Weights of a small GPT-style language model, trained from scratch on English Wikipedia.
Size: width 320, 5 heads of 64, MLP 1280 squared ReLU, vocabulary 8192, 15.1M parameters.
Each number is 128 + 24 x the weight over its row's rms, rounded and kept within 0 to 255. Layers, rows and columns count from 0. Numbers have three digits each. The size before them is the row's rms in percent of the matrix's.

# up: layer 3 MLP up, 1280x320, rms 0.097, rows 365-544, columns 256-287
# down: layer 3 MLP down (transposed), 1280x320, rms 0.0858, rows 365-544, columns 256-287
up365 095:131113085114122112095111159113114124153103175120180137086168137157115143110134155102112158097143
down365 091:166134104157095132123104071187146134115125121102142069167156154126126137124108133092133154161145
up366 091:127138116126095146103085102131106100104131140135111133123145094112119073181137135115121107111165
down366 100:127119109099133151147159136122077112133110141134159125135121138106111084135148136141120110122096
up367 105:118087133137156164131142123131161129113165109108108111108072164190115094129099145113116136169138
down367 076:107152121105118158095127126119178147146122174115158122143095124134095132126107149137099179151124
up368 095:148135183114120121119096111151126146139074090101088121139094150118123097128129122110084083153160
down368 100:149134113096117127151114101082085151151144108131136140123113092160153140127089137096121105139141
up369 084:125108142076134166144144132176116069110136122091131128145152162140172097115100162102149120135170
down369 094:098134116101150123138117126105148112114151148117139128116170093144160143108096162156130103123135
up370 099:051149153130130135131085137117154157137096114129136114149107135175129097159158147145137108116131
down370 101:127108128128126121134164133119146105169167122178133120104121103149085083160126123114127142137102
up371 105:110138126149114136114118139106123171111166172113123144115138088135102126135125174107103133128097
down371 108:144129112146128120152132158114136134135073134138141116074133121088151135118098125135081138154097
up372 095:144138116142153140129138142099112109098162153135148149213143101114167138091123112126149127143143
down372 092:163133160131135133138158154106126096113143147149137129141148137129126129110134159118126105120157
up373 109:116077108145153161136124128077099150140151112093151155140148124132122097099149176152129141093104
down373 115:112135098118098136135123117098108067111131138157140130107110104123172179123118117181140129129093
up374 103:139123142099124151120142140128133111117166129111101118075127127131139092143120127099108105126149
down374 102:143132113118110109124120134110093124098120149112174126098120081153122155125128181104132129139119
up375 094:110174152160127132088122083132145100140141080124153160146134137137140120103123113126144131073140
down375 100:164097104098131133105166130173152129142137115129133093145135114112133130159113083108145136134129
up376 106:110152111130162158123103136158138105121168111114156135125167172155141147124172107148141131171140
down376 102:107137123117137094113120070091136148075102121090129125163134114123107109094145081137082103122130
up377 094:122122133112141096143103102158155158146142140108156144142126149120128156154117084110129080155131
down377 096:165127127116121137143144071074116090108142136161119133134103103099132131126090123135161092145141
up378 093:125133127108116150133075129176104106106140139145082116127161134132133081120128152137162103155138
down378 114:117140098127060062133136097150145103128083096112117165094135147136143174161097105122142158162161
up379 102:126082106115107112130150184116136109103153116124099128102100147154154110113099118080115122100152
down379 106:092133145139163131093112094144118160133130084130140120121138148107115130172111101074107156128139
up380 112:107152125151115141096125146152114140127126133131089155132109178120102127113122116109132099128124
down380 112:134122157112156140128075113108071148089122129140092124074112127161114151108125067137096123123165
up381 102:152111103110143128107107127147137161111154106095129127099145109160120110136145089133118139133094
down381 104:102132129141116106127103130085129130120136152110163131125090121134145145134133117136126123088138
up382 100:156128109131136118098162129150163110133128113128105106141146139088138140144157100162146104158123
down382 103:147190093097118111155108136111111095138151107141136141131126104115106145114132113144132111149163
up383 096:142105097096111129151099129152113132129142147121109120086151113134134151109119153114143105127123
down383 099:113168108166085108123118140147147120164133141134138107110117138128128161122156080124095132136106
up384 095:113108094127110139134153079118125141130139163134113113133103125156139144126124155133117118096141
down384 089:116132122169140102119140146098140153088155152089184134140139098135152121095130081121080100143174
up385 113:105105096116092138073135129106130101118122143136156092065155145117133147076144100115153143137147
down385 109:064120133161151125135126139131134132157128146123145110173124136116157142126122142130145130208121
up386 099:153119119114121119114120139172143108086136137121114119134075139116171121140138150100172099127125
down386 103:099166130122119133161103125097089122141098154113111171186114110123136123139114101129152097091114
up387 091:126114140134138130140111100137153120119142150104102182173127133152165147129120124117111119168112
down387 095:111184145092130077117077110144142152084151147119105119132116060141129164146133125140104158120119
up388 102:159108090147133144146128172170137118099117093148106123111096146133154083119154118120096143160134
down388 103:161155116113124122124081110124107086161124124103125146121119109123140160143108157167107130151080
up389 105:151136066096132134106091114106147118101100182082075161075128155107157157111141154101098136121113
down389 111:147161114120144154126111132114115111142080122136139123134128116142143155132144128105151092084107
up390 101:117100092148160129069128192140162134131177120128125137091120142139146186114113171106118137135101
down390 110:142124118125130094111153137137138157120126145086140128134153146097113105147127124126107151172136
up391 099:134151172152098127125121136134133100132126109097111116105108120088093107146138113092155137112142
down391 094:104156144117105104090124120149147099107131136145147154151153129167186157137092132120128107153128
up392 099:138101113117105130096118131130151151132101156152143150100145146126113103094098086134114100146095
down392 094:091150121127140171116125116167106103109147097183132110151097125125166141087139141133115132143142
up393 113:146098140145109104109142115132110072134149106152128102139166113147146114141152152081080150089122
down393 113:129119123127122134084168089122140129141132085099117137151104159143130137111114123100093140121129
up394 093:146117136058132153148129126100087136121150090155158172102122157080136112089138112168175118128141
down394 099:129149103120135143117097184087134144119144127125091142127102156120135156114156095114137103142164
up395 108:128139129133092137107067096126157128116144111115100126087131136109154130117114140123140139123139
down395 103:146168112138117108122116129117121146137138122166140162128158128123102103157112113138119183169098
up396 105:148099178120158121123110138129128138128157105125153163112127118164118102165108099111144130142101
down396 103:103140116136134115116135150118161122179121114144112142117131127130126118105120123141132089146151
up397 112:165149140151161143160154130115143097129147128160099126134137117155131116108125152110087141093093
down397 111:130121180099165098119140138116110066106172129134137166093139124127140137074118132128117149172133
up398 101:122132110160146174064146125135137142131172131074087118129146127157131142124112132119152085098124
down398 099:172155107180135144100148184147114132140165103112105149087103100150116152134094107147120126133154
up399 100:139121108151131109091121160125135140151122114134121125131075141129114095119107134128122117099127
down399 084:124103152122137107110111172149130121093175133122124125119110105101162114108112099137118096102108
up400 108:171144138134130145161091109156107125144148102112134131105109130112178142148123135131124122114122
down400 106:146143143148102105139145143183134129115126178173163143136101135144136115159109125129106120119110
up401 099:136142146109132147136123118121123130126093123124131122156094096049121138108191136212116108151110
down401 102:112145112118152175179112119115122097160127095133179116128140096144122125107081111127127102145186
up402 092:128127132130157152111115143138142121145116086119139131131141138121090122129138138162139100098116
down402 098:130095141146151151112160184138124134160138096134176139132114105176120164077130158139118159080141
up403 108:183108144118146127144090108164152177168184143169121102112141105104097149105108158096138102138167
down403 102:117136116105088162136153189152123153096123125134204088164177167111135115163145095145110110153099
up404 093:155123119138143156116122146107167127159118122144110124124132148132143097115123111141099158100137
down404 103:114132093155153144091167135103144137105162132123149131152091126104128129147166107118133089130095
up405 092:141153146140099108092077143129142143098125114114139133124131175113147148138127155156131145088148
down405 103:168123143139107118111148104106112082154146127122142141134138142159143133141132077127115083154141
up406 093:153143123165147125134111112137091103090125142104123136121138155168141181088107147103130119126138
down406 095:162121126107175171117125135087093175147156151187151144132099135114128156146133150145202127117174
up407 103:148138119153118140115120141149156095136125154130084127140165148106121104086139133066135153121175
down407 107:122155126131114122194146126126125099150129113143059105097118073123119140124090114104111106141101
up408 106:123094088098138136103142160142137111117135090141099152137118144145118137172139149131146128154171
down408 109:049126097127157190154115122116149131121127137092170101126132093137188128097143099130119115146141
up409 092:085120184154082118123167160149101098096173119085136122119123124166155128104146147124131176109123
down409 089:164112080115068100103126111087123125107123138110126097123095147143116151138117151102132136154105
up410 103:139132115120131146113137131127153089139102111114130134129133106127149117099154102131161101132144
down410 103:086161156138121114113159142149109138151084150106082164154093103126103120155142131111146143139138
up411 102:113122150137137156121153149116160113099135126130147139113094108136081129108162139109127070115179
down411 099:127161133144133158110151160156148148125112103081118148141096149169136174128151172091107136142135
up412 094:139106114149140130136132115123081115144120125130096141120125145113113169126125137105144149124092
down412 086:093149149117162115144123151129126164098117099134140107117128168151098137161112088122140120178106
up413 103:156116089128133118122093123082119158131115106163109126125124081086104118102143154155112099083117
down413 106:106111133113172096173101113118086132134112100101144173111107144151112133076116103103175119105119
up414 096:172125101108127110089105140082109126160111151129133095122151155173139090132139099133100134144098
down414 092:105133134130078104115130092133130131144146133130119084128124150138143091184149132128142094127082
up415 093:172121106115096131126120134133168112093143084124101098117106117098084143134088127130113110131111
down415 102:134119120123137122141099107123149127143141129101143154146093137121081129166104128074110165161104
up416 110:127118134151100123084114141105132116110126117127125121068140092149106128112141171132124150112135
down416 111:168121106125165148128096131122151122124162082119119106073120148095180150117130108152123127161126
up417 085:155132141131177123094119151158119128131089128083111086173130123105111109124142084123134128123105
down417 087:147143122152137095113130130180123171116183109102122117076115108127124159154109123105105110130172
up418 116:099134121119141086122113071127130143126156143122109120128140128103137121087092121102130145055155
down418 098:132131122124146153136141135142132107171106072137127141124129126149062169109148131156137149127147
up419 104:163134128115080122069093132161150123152133077097136126101131180078137098165113124115116125106127
down419 099:186115125118157181082185123142114137167137158099146153149149126129154118184159123151150162142118
up420 102:108131120143170098116140132071125124108140126177127098140109150101136134135156084151110149103132
down420 108:112107144110134125138116144140121087090138143163142155167137114106127139135136132113154127118095
up421 097:117129101149117167081030066140119113138155133151149161137109130135101106147159144179146141105147
down421 108:111116129110135133074095097098131132153118100183164140119127131127110134105157113162083126132131
up422 099:079132145121157178106139173109179105129122133139123099128126084129093112158151100143141133126130
down422 097:116128138154111128068138165107084103077115126137126112128091139133159083126142162118158132171083
up423 092:083145160126159124139115134086108152140131128164107099116110137143174124102130144106117142143116
down423 092:141127124171158120135101178123127133132102142151132128135090103168124072146151116140123144114149
up424 100:154135123106161159130124111156150152139114141154128158097135147149143112179102105162121151091143
down424 102:161123151119083140132124134134112106120098096121109112113173132089145106171073116138125070127114
up425 092:118142105103130127145141143116101137105139160102125084126094145143125146128136109087127122106145
down425 096:163128130156106105101152114142145135127129149129138097168104120117104148137117170133145168129150
up426 092:144117121137159147145096144190134133090165137152097148115152130115113095088137103110139089109106
down426 091:098133150126100193157146129130113128098165144095139170144135120156153143191175151126137114147098
up427 101:101174065152143134067081129097132118102142140147129132158117148137117148138132110113097097121116
down427 108:120153109152077116129135118121142130149142138143148163138062143131138116121121068096108173107120
up428 100:182140112159130118092103135093099129115132160091135117121147102115116140141151129156120149133108
down428 102:125134106114131207126103142086140128098089110135104130138130070123172130134155138145096159154143
up429 108:155136137107115157095084114128139107155104110078132123133139139133152132148146129113134136083106
down429 107:145090122075148127134128140106059103138115114108099145090112173105148118142095107157131043068164
up430 073:165126175106120140129130133107138115153130166139151129106145133154161198071149148096170119095158
down430 087:135148134123129126116150160148108131112108108115146125144127121110140097155126102154113101163113
up431 103:109102149122121164119139103169173143150160126077139127137142157136106134141118130157114114148149
down431 098:111127148121148086094117115145109118120116120187109122167133153113113120131113084081101091126118
up432 103:150105097130177073091151127133148120118117114183139114094166103096094104126160121131124163160111
down432 099:141101079135192166122135128156144142124128121099136189121114108120110148141139106121147101133122
up433 099:117120133101124059144129153108150116163129143096172107151160122162148139112106117150130078167175
down433 109:147103117128139139120133124108132099072147134113109131133116118134116082082118138103106091109117
up434 089:122122142124140161140111154150112118132128126123173117139169124121082144148148115097154136116112
down434 096:116129130104142131163131122108093107123107085129133129132147166122124155132132110129128115162108
up435 109:173125136181124127095157123142147116115140149125077107168108186105130135113158142125136138154121
down435 113:114165122110161162114107106128127120107119119104133115180131120097140159137111131097156145140130
up436 094:153119132120116159134138138119140110141085109122138120152117101124129144122081102146141139106110
down436 092:120175138131149117119132173131123098170119146138103132115144130112099151110062097116110111120159
up437 106:093096089132122120127094120137115124163173144133115067119151119166143146156147179157122102129124
down437 092:129114148121109111128133121157104113152114138142117132153123129097088151173161145126085116154147
up438 100:162126162090140139153143150133142142138127124108132168105118177139107122093125102133070104148059
down438 098:088110110108150156147147142140121156131173139084121111133112136162097116072131107150123100137175
up439 107:102095116123150141117124156083133132160130119147147173146113145134095139117165093165143149100176
down439 110:096123118156096148114119126074117117124139112150152145100150119066108144115092118175165138148126
up440 109:154086166159138118147170117181119097124133129111120128136164103154116133132097157115150119131113
down440 098:156130151098130127107133137178161118108136132149154122132148134150123149092099108132128157136127
up441 098:126130107146153146128119100082140153139138100132155128134167094150109105147126141152131139087131
down441 104:133139155140077074100145129144123135118110126151071134117129102130110126139096142211101125117182
up442 096:163091140127135141167128136117114152179154145136139109126150153142133156124110099136138123108127
down442 093:144127129137138083145121095092100144111103130110150138133066132143134136153138115127147116142138
up443 092:156095118127157129152150116125120099116184118133149111141179128139125169125128096121147129106127
down443 087:130138109093103097111095118120157128144176116114114149141088103160122158135095152136076152125128
up444 104:146159101163115126066088147136123090144137138155085122146149139121154101142165142111136105093143
down444 109:102136108096168173140133098073103126118141165170157118124130141103148141128161125128090090154114
up445 098:081135111146124128164106145155137138132123177123072105155111146110103145117127129135143114159123
down445 091:124166088122104125137120173138114102164131119115146180132133069116166144088112144137152142119151
up446 110:117175091132123147136108108132142151131169128161116108141154105171135102110112134125097071145140
down446 110:144156143106087095108090139144116133147121103095133122165138143161140114130113121125141124123109
up447 097:146159122104135082137145156100132187130145116115127077142169076143136097104100115143141083126147
down447 100:136106138140099157119067130143131122124145127095127142137112139163135109096139077123134125111138
up448 107:122139110163094149126113181153145126105180117130138081155127127147109133077100102132155106126163
down448 108:082157155123108116128141158119130162116094110107160086137101138115125134177104138126135154130166
up449 093:157088101156160128120138098083117147107147105108153128125145124085146129113132120147171167127142
down449 098:152117099123143060169117162108121152121084128103137131143110111120139147141163121116096125132154
up450 099:132141156170131106142150175120138119165137133116160117129160157107110131105124110120107121122114
down450 113:088155132123161087174126142099139146108119115119131128119159109122144130156115176147139138164116
up451 093:075155175146119130130119101101100168161151090074110156135138180136151100118107139083153106126077
down451 101:104104112117136094092131113177117143155111072157137125144113142140149132099126139119102153095141
up452 093:100103137137119120141154161162124128181129164131120153117177150155120071152163125135134115134140
down452 076:102143050126147140117146114124112155172135133142139130125107139117098160105067133119087146155153
up453 103:131146145154112172123123113108134155116138120144089156125142124125129125105161146132105128151128
down453 110:127150104126135097125140108107120166102132124139103138165131136138150160092107124135077148116154
up454 106:145125098147150159117115134095140161120141120111150133110079148112105101090109133131163062147137
down454 095:143183123122165128063106121171154145088098113099115135124105138158121107108100115164129140118153
up455 106:126129101138102106119151100128109099158123095126123124114153195094142127113128102125109151145119
down455 108:091125131133119142120157148143115110133166152163139100152120155130129113130146123130097135126090
up456 095:093155103157174150158096127121150149127148163187140208145146140097146111114132108106089125122122
down456 096:126143134151090165156149110132103132151130166136119137093142117163173139123121128160149085094169
up457 104:110127098145135123134173123164134142123134158079139125111087081113117102132107141146166131136115
down457 096:143104118200096130155111137115102134121087158094116127142090120122119132159140090114104136135117
up458 112:132143121131173127117123092096124149123122148122118166143150135132147156118148164114145158102125
down458 109:087121121179172140111087132126116150147105117151134155114149094146159134115158175151134155138140
up459 099:118126112139090154111141117129130134112123173117098126079120154155107093128110086138192103123111
down459 098:117136136094171172127148141112104164120125143113114129118139128117053106148130103140139113124081
up460 103:136126146120112151126107151069130159062145131147113128086126149094122144119123098131165121094085
down460 109:127118145135148151133130118119116122109136156125153078136109136136106100129104173107122114117130
up461 098:137140116099134113142123133094048128187140129113090158123138162081117134138146078118107161122140
down461 099:136135138113124099126118147142139168135102138125109164112106109153153095180140163093122155135069
up462 103:118130104117118145092093111144086133129128147138112175075089126102184096111145102145115146100141
down462 101:115106093098128130144134133158100120110136166153149163158074124143125147163136126148108138140126
up463 102:099091099107168112118118099096103149146136132130125118125139143100112140108117168125105125096117
down463 097:151111152092150154142156124117140140143084144143154121157141145134135155138123097152132108135127
up464 109:135097091182111130125081134143164161145147145135084132134162125143145113132120092073090124064153
down464 104:152138107156156123157122105184080131123159151155114103139131113122177105124139124161155135144135
up465 097:118086118073162118175121114178123153155117132147120085134146136131139093075091180144106088076131
down465 093:118126089094160117097124111105136120137110091146137078143102102157146131112181130140094159125128
up466 102:088123115096144153126119107118137120117174134108101102103125153115133149087122109102131136126162
down466 093:108104120100122149128138120111107115099132096126119097118117122103149166095103127182124105095120
up467 089:117108102166119126090144150153109145102129154100119156152121140113162150139118137108156136149089
down467 095:130160092137140142069127186119134156138100134118154098121102123104122143110130131080127117118116
up468 095:114104124160126141158116096098109132147138111130110144115104127128113158138091142173128149065100
down468 098:090129158127096140124119142093146123152163182150147103113221138126123129152110121171122149136116
up469 071:117113119106119143130112153112193148136155122134175101145126128146108130095120106115154089158127
down469 071:123083136083114137129125147087150144150097164136127139108108088117103145101133114117141102167107
up470 112:111117123107125114121135116104129140133168118127123125116131114142111125157107081139089172132105
down470 106:153141127137127168151079121140153123115122095085148151107147146115130120109143094077110144142185
up471 102:119138124139131120080175152123088123093118130198124150113087106133094137154101123141160087130104
down471 103:155149146127155123098138162135144157129123135164116150146103101153129141071113183103108149142140
up472 101:115167121131091135126136133110099135084157110112141106116162128119115124073117109105156129128128
down472 097:116150140109096163071149138172110136122128080148178133112106099108144141097123129088126175152148
up473 094:148111159137109153131141072142139127151123170123139160175080163093147092170132146168110128131115
down473 092:117099104128130078145150114145142129129078122118125112158127159097131114107161137129142115150174
up474 093:125115077145141161127098127158139132163137094178134149148099133166125119130182139093173092116159
down474 093:106167138079101108134102136136115146131111151098106104169139100121142128117085118104117095144110
up475 103:122111118164106168127144110125099107117119129114135140110143128145134093128086141120171174131110
down475 101:109151118145119121091115127141146137155119107146146152091123086123146105119140140130107152137155
up476 086:108143115135108082125099126125125125122167106129090144082197087093142110125107114120162124125095
down476 101:109144130122148131113170114131142057124143150123108156141131117126123105161129139124125132131097
up477 105:121091142136175154173147142130139106126145065108105127133096146109133132159095140117132155108134
down477 105:135132098108128120124099119129152157151126125146145086139156114116149164169112098127141107121133
up478 092:157099089150101159092128139139111145095135167122077091114101159137156113143170124123085112134125
down478 104:129149091115114179108101089153139147100177107100099109153127128103128128141124181119110105155104
up479 109:149131135154172122132143141161103155133132121107160112104150168121104144119122098092154114138134
down479 111:105120157121121093136145111171111130109102104090102150131156131141171154115125142113113087118145
up480 089:142094155099171166153126104113106127128112140101157083157112165129127123124163130159137171114130
down480 089:142111127195169103171098144130122124096124114142129131144149111136114129120126111146111153106152
up481 091:078138137133117122140106136114128123115087116107124118113139072124142129148126163126132093110114
down481 098:103136126124124139137132126097101105092130139148113157153108133099137143131131151130105142107089
up482 092:167089126128151137134143188147122121127128145151128079143114058149095081110096144121150156147104
down482 090:139117105127133138113143130151148178112082134096147140102116111124130151162053158118124149078154
up483 097:154099126141143113139082123108113149139115099106135151136116136137128128130126116166169128097114
down483 111:136161127149105121108111094162124122116061138140141142118146130100135154172132139134112092112122
up484 109:120131149127132166126083138118089167130126186128121178122128078131124110127142103094111148179139
down484 111:086140163131090157150134171108141142185155152117135154072129114149134132174127151123156131115116
up485 094:049160159180079165116133137110127152164163133084110117115121185097174125094126108133119114144117
down485 103:105089138160147149137157137124158120145105120072125119122050131166140113093117073103109142094158
up486 115:109080137145145121130136124150151158121153115139105124103146137156088124128085140142156139109077
down486 115:110111125153147121130148116155147143154182174094110124121086131130124135149133137127118136131117
up487 107:131149113124146120155169122110125140130109113150117141202139151099120135105170085100134146086133
down487 104:115176126129123133145111132125108142128150159113126127148129129131101093134103122124077163082126
up488 097:117126089111154134137108155127155110139139138125136112114115145116172143114144134125191106137132
down488 104:128093116149125133106146131137165105156174156110104106138119125131175099136125140119127150099113
up489 092:141136113113149160101117127140126088123162098138106103111144175182097077162130139107142132095136
down489 098:091124132113120150107144113110180135100149131146154146147116109135111147169156105121101115111116
up490 107:110152125123108153140114118165157131132166141091145151125115123104156092106156143142183154150126
down490 106:131157149109120118146097149139099133121136142138118091130136099118115124137143121116108153176104
up491 096:113131113092125135126104145153134147136190109101164168168154125176141128142116128066130109125126
down491 100:094110155133144145098133101100095126170156100174099122154153128139133147132157133115150137136081
up492 113:130137097148123175157160086128106175130149160113116126137088156119129167141177111164142133159117
down492 101:149132148110102094120116172146124135102114151167117141141134104108120187163141071108144143129140
up493 100:099115157127158166130133123167105083091104121124133135149091161128128152137083102094102143125165
down493 103:156118124127073175160147143092137154142148122121109080119184083129109120142120134127157131139097
up494 092:149110070099152147155130132120120109134127122128148144177087104137116155149115104150154100110165
down494 093:117142120129141128141134122110101178106138088132141110124129123129105121127111146149156098133097
up495 101:136129118108121192112114146141174107126173126116127125075180078135108093112138121121153179113130
down495 110:122148115099144140098116117153111113124148131116139158137101082127127149119025157096116109136138
up496 097:152162118142105171162130100112169160164132103101153160144110107058150140104143084123130095087133
down496 098:061121115114119110121106157110147106083128150135118138146134116141123139147111105136108143158099
up497 095:134137144161142129158112093137141121126131094094126141145126154129102139139112104084132178118121
down497 094:120190113124118160152080172104109142116095124081128136123139109162159128170154126122110144107182
up498 102:134146134111160084077077132168157141121119118096094107128110133106147116121127154140130149090132
down498 107:092118136114108128117107141098140095170154093082131131124121126184155120134119123162166152154124
up499 098:130127130142189124156119121088102146158164101126078105122133102124140130093192102150103143108113
down499 101:146145117087113135164097131143109139102121074124134144097129093155150150131086150147101133161128
up500 101:188109131131122159145123121163146147119148127144086099074141171086135089144159150141138136096084
down500 106:113126104118113108154098111097146120164172095110167147133124131107106144151140159130150101149117
up501 105:138146117109170131138087119140118141127155104072121120090157129148139103120175085145118147106104
down501 098:111102149155122142136151144152128124093104180143129093109082110123134141111114156122131117125106
up502 099:106134144127149104116127136163168104102147119107147125093138111108124105141182121118139134124131
down502 109:091129132133139117133109122109093116141112155148160118135120140120146087105110143169161135139141
up503 075:136138124110131143140129128117104144128127150106122137138120166137157095133107114154119102166125
down503 074:145173149131159149116142113095146162109126158131157121089156126131185105117136149179157119135169
up504 096:147116120113153128095127136116092137117122142111119121087162190161171103131135093148135136119103
down504 108:145127143137167083103108161138073119137149118130135136139122115167110143122101143107114130137142
up505 099:155157111160116129119109103132101128144144110144106111131082147128129148117140135151159133100090
down505 092:140077141113111147107144117155128117092112117101122103149162127126078109127161155128138119129148
up506 090:169116121096148152098111111173105140150092099126108163099170128152146094117082132142138166123106
down506 093:087161116130126102137162114115135098184133140088152143140127087105153107129150124116117153143108
up507 082:113118126138142103143139105158176148141137087086143162105124157106127150101141156154149161105148
down507 081:139138120111107099097138129127101142151100136090140153135148101128116142112130115115118136138193
up508 107:126130144161118129166133119095150105140094146102140164125107123140122106134131124092140070134155
down508 093:117163122110127165112127118112161152148122148133140123135094091138120139133117141122102138147141
up509 100:129115129154156121148151141107077148130145112124136104162155151066151125138155115129170144095082
down509 090:128152120144128102164128114126121081138124128125107138096128101093147126104121112131103153148116
up510 101:113149118109163152106110147137155151121084138129146157148109102144118127129163110161169098132095
down510 101:163148148150148120168136099166142145114160134076144127125120122141143078090130088115119106088125
up511 096:128147111142163162146140143103139135125132132154082170146124126153111100131136101124099090127127
down511 098:130163136077123140145130168110127126088096137141153123162115107145138093132113134102127150124202
up512 101:099179116127152089115177110118115145093124118199149154114130154104099123144180083088115132115125
down512 099:134142156102122112131134172189106106155145136141134177135142186130109129138119149104133123134117
up513 102:144104111145104154106102113139078079116123153104105128166136125142145114141170083118116132148127
down513 099:130133134138103142127104124135115159129149095140152176100135084121147129099142108129137106153140
up514 096:120137183125129137083066118152118092166146124109130151084119155118158155109168134087121127129147
down514 104:145140108106153121123126132112105136140120167144119122127186163171114119124109165106115177161164
up515 104:112062090143182112105128124139143136158124108075135122143148123133132099125090123125125116146114
down515 109:089111156126103103110140136139112136138089118113132143086124149142124146092076151160122113144108
up516 102:121110129138083090141118157166131107109128095091135116142196142156109088147163082129123120110149
down516 110:135144108143155111130111113112162103086145111142148107198141122081130097144139088126096090141152
up517 098:134095136115132200103103139181088113121156132158166134113106139160128136123132157092123153118158
down517 107:161128154095125143101144092144114132160112131149132113142149134104133145148089147120106124144122
up518 108:109186144132113125105113161198135145130142101122138153144111159128131116134131129139136138150142
down518 106:086115151108132155103118174130149088140121137118140111158140106146123161128132144175101111157158
up519 109:120139088128120137151155096150133150147129119150117149175135103106135132114137124150134126118126
down519 111:116148138143095108097120145160122113155166130134174093104121138158121120109105107141122142078091
up520 107:165108094095117148110121121129133103155118149123119138111129158082113124171142082129136117132119
down520 095:145117171141151111102126155123105124123157106128169126123107134104120128168139149128101125150127
up521 100:143112133132123128128107117106133135124104128099146144140144170136135098138152134185114134102133
down521 101:139179141132126072130134096100080119109137090154130146156140160119099125181167126126087107159131
up522 100:079133129082129164152131135115146144127137123111130097162120138139112119116109104131133129153129
down522 098:133164115129131092119128110134145124148147148138133136124185165135129098165118116126142160139144
up523 093:133115085101212104126128126165140090138117160129138104126131166139183143142131099146131127123113
down523 100:146169141109125143115104138125138102090118162122159195113072136080111109148112099097154169185097
up524 083:120151103085105139133149177122160118152178101098141109099109130141105128106125092145145146112157
down524 090:152166120133175127107158096118178132130103145126138121139097138112143143143139146111088113129132
up525 108:120138136129086097143176134090105122131133148121097143166103126121098157145134113112118123128127
down525 109:155115150098109126147101127114127134109184091104139138136117110149123170119091119154123114144116
up526 085:141121163179096139129141116159149129140148110145135128112153173155140173131123179154153108135156
down526 099:099117085106143107131089122070080122119138137121107152114118138119123182128091084101114123091114
up527 097:129116117111148146110119071157146121131125125128134120114144126143108174142114073117141131137122
down527 101:144145161080143126143067104110130109139093094137146096147154151121158135151139109092159101083140
up528 101:145120117136131125107125110124136124094099116105109145123154154116152154105156124110101121120115
down528 110:111139093116131132114114119127142122113096146131153124116138163118139107129195118120102148116140
up529 084:103165126132108156178156131146164119157133129145158127141113130062089102114151088106141126123156
down529 092:150130135107132121142109097132137115120143103137139147146142117116124158134100177130112112112117
up530 099:128087094093103113114121146153095124151130072134101126151120119104124107139108133164143125164132
down530 098:094131149145141124178120154123121128123146144141073148188135109120176158135094118147140133131182
up531 115:133111098129112099148125125128075138134137129161073145110135135097095152148110156119117100123101
down531 107:180148106145123075174123122119092081141097131100079130124154147163119107117094110100114144121123
up532 109:101124146129127140083129130158115119128098129168096183105107128115155097176117162149118144125103
down532 112:164142174147126108124096135155093110135157136131174142112158127135092129072100110109124139088136
up533 105:122122150105131105136120166162141170165133113120123104093155137169136113137102135168142183105117
down533 113:112120150114150134108095146178143084090094104104155135150110099185197088136075112142109088153126
up534 102:118138166156157185096131102131110117124168143107133138153148114149149117136125119114121151145120
down534 103:110118162145107182105141107101169128180149098115121186117156081113123122097132117125089161093178
up535 103:098117154155104126124158083150143060137109130139147115161101119087145131137103124113136186110116
down535 103:140171116114091145161106145157125105117134109132121125184148120152095100144125125147133120136162
up536 106:132136106148151188114122126148130109134149136107173156131114123141153113152129107146161150148128
down536 106:125140139101105097122146123146142105136117115144150113176130143098154143110093112157096114099086
up537 110:093147131147131132141138127125158137135155110121160078118139124160104123144175088137165132104146
down537 100:122127137129093117115150116128129105104087140116155134093064102170117142164105144121122149115094
up538 094:103093128104140158136140118155132132103141124137172176099112107118159131144084152094158115112096
down538 101:103148153116115129130142133140091146098165129118149146177131094117124143107111157139102082165122
up539 096:157164158144180111164140129113145107090143122114095113113151133176125156154159119171134088118137
down539 100:110103117098136149128140109117116140156106085097142146104142108122147098149060147077099203098138
up540 097:106142124115105138153124099173094142157112117125069168144110086123122143128091119122139098125135
down540 098:156111165132152174137157130138154088129133160106109154114135084101152138132122093128142105121107
up541 094:096121113126072110107171142103091147110118085139136145151122115131114098115112162144099102103123
down541 100:135088121133122095090147131100116139133133130114092174123105143153112072137140147129142149149113
up542 081:147142155128184155115095135128132117080151154129148140140120115082147109113119149129145126112138
down542 110:127136124137103116128143134167103102157091103139141091152139133137118145134090092103167136168171
up543 094:113125140144128130113154112147150151154138148105144125177124152146117132119143148132122136112123
down543 101:093136157157152130127135156123137106106116080141124159116106156123141130128123153158071158101121
up544 102:126115120123121132107143079095095128104142151094149136120108148154170169136135099137115125098126
down544 095:159141100110115091190152128147151114120138053099150114157132160174098156135101115126102116166113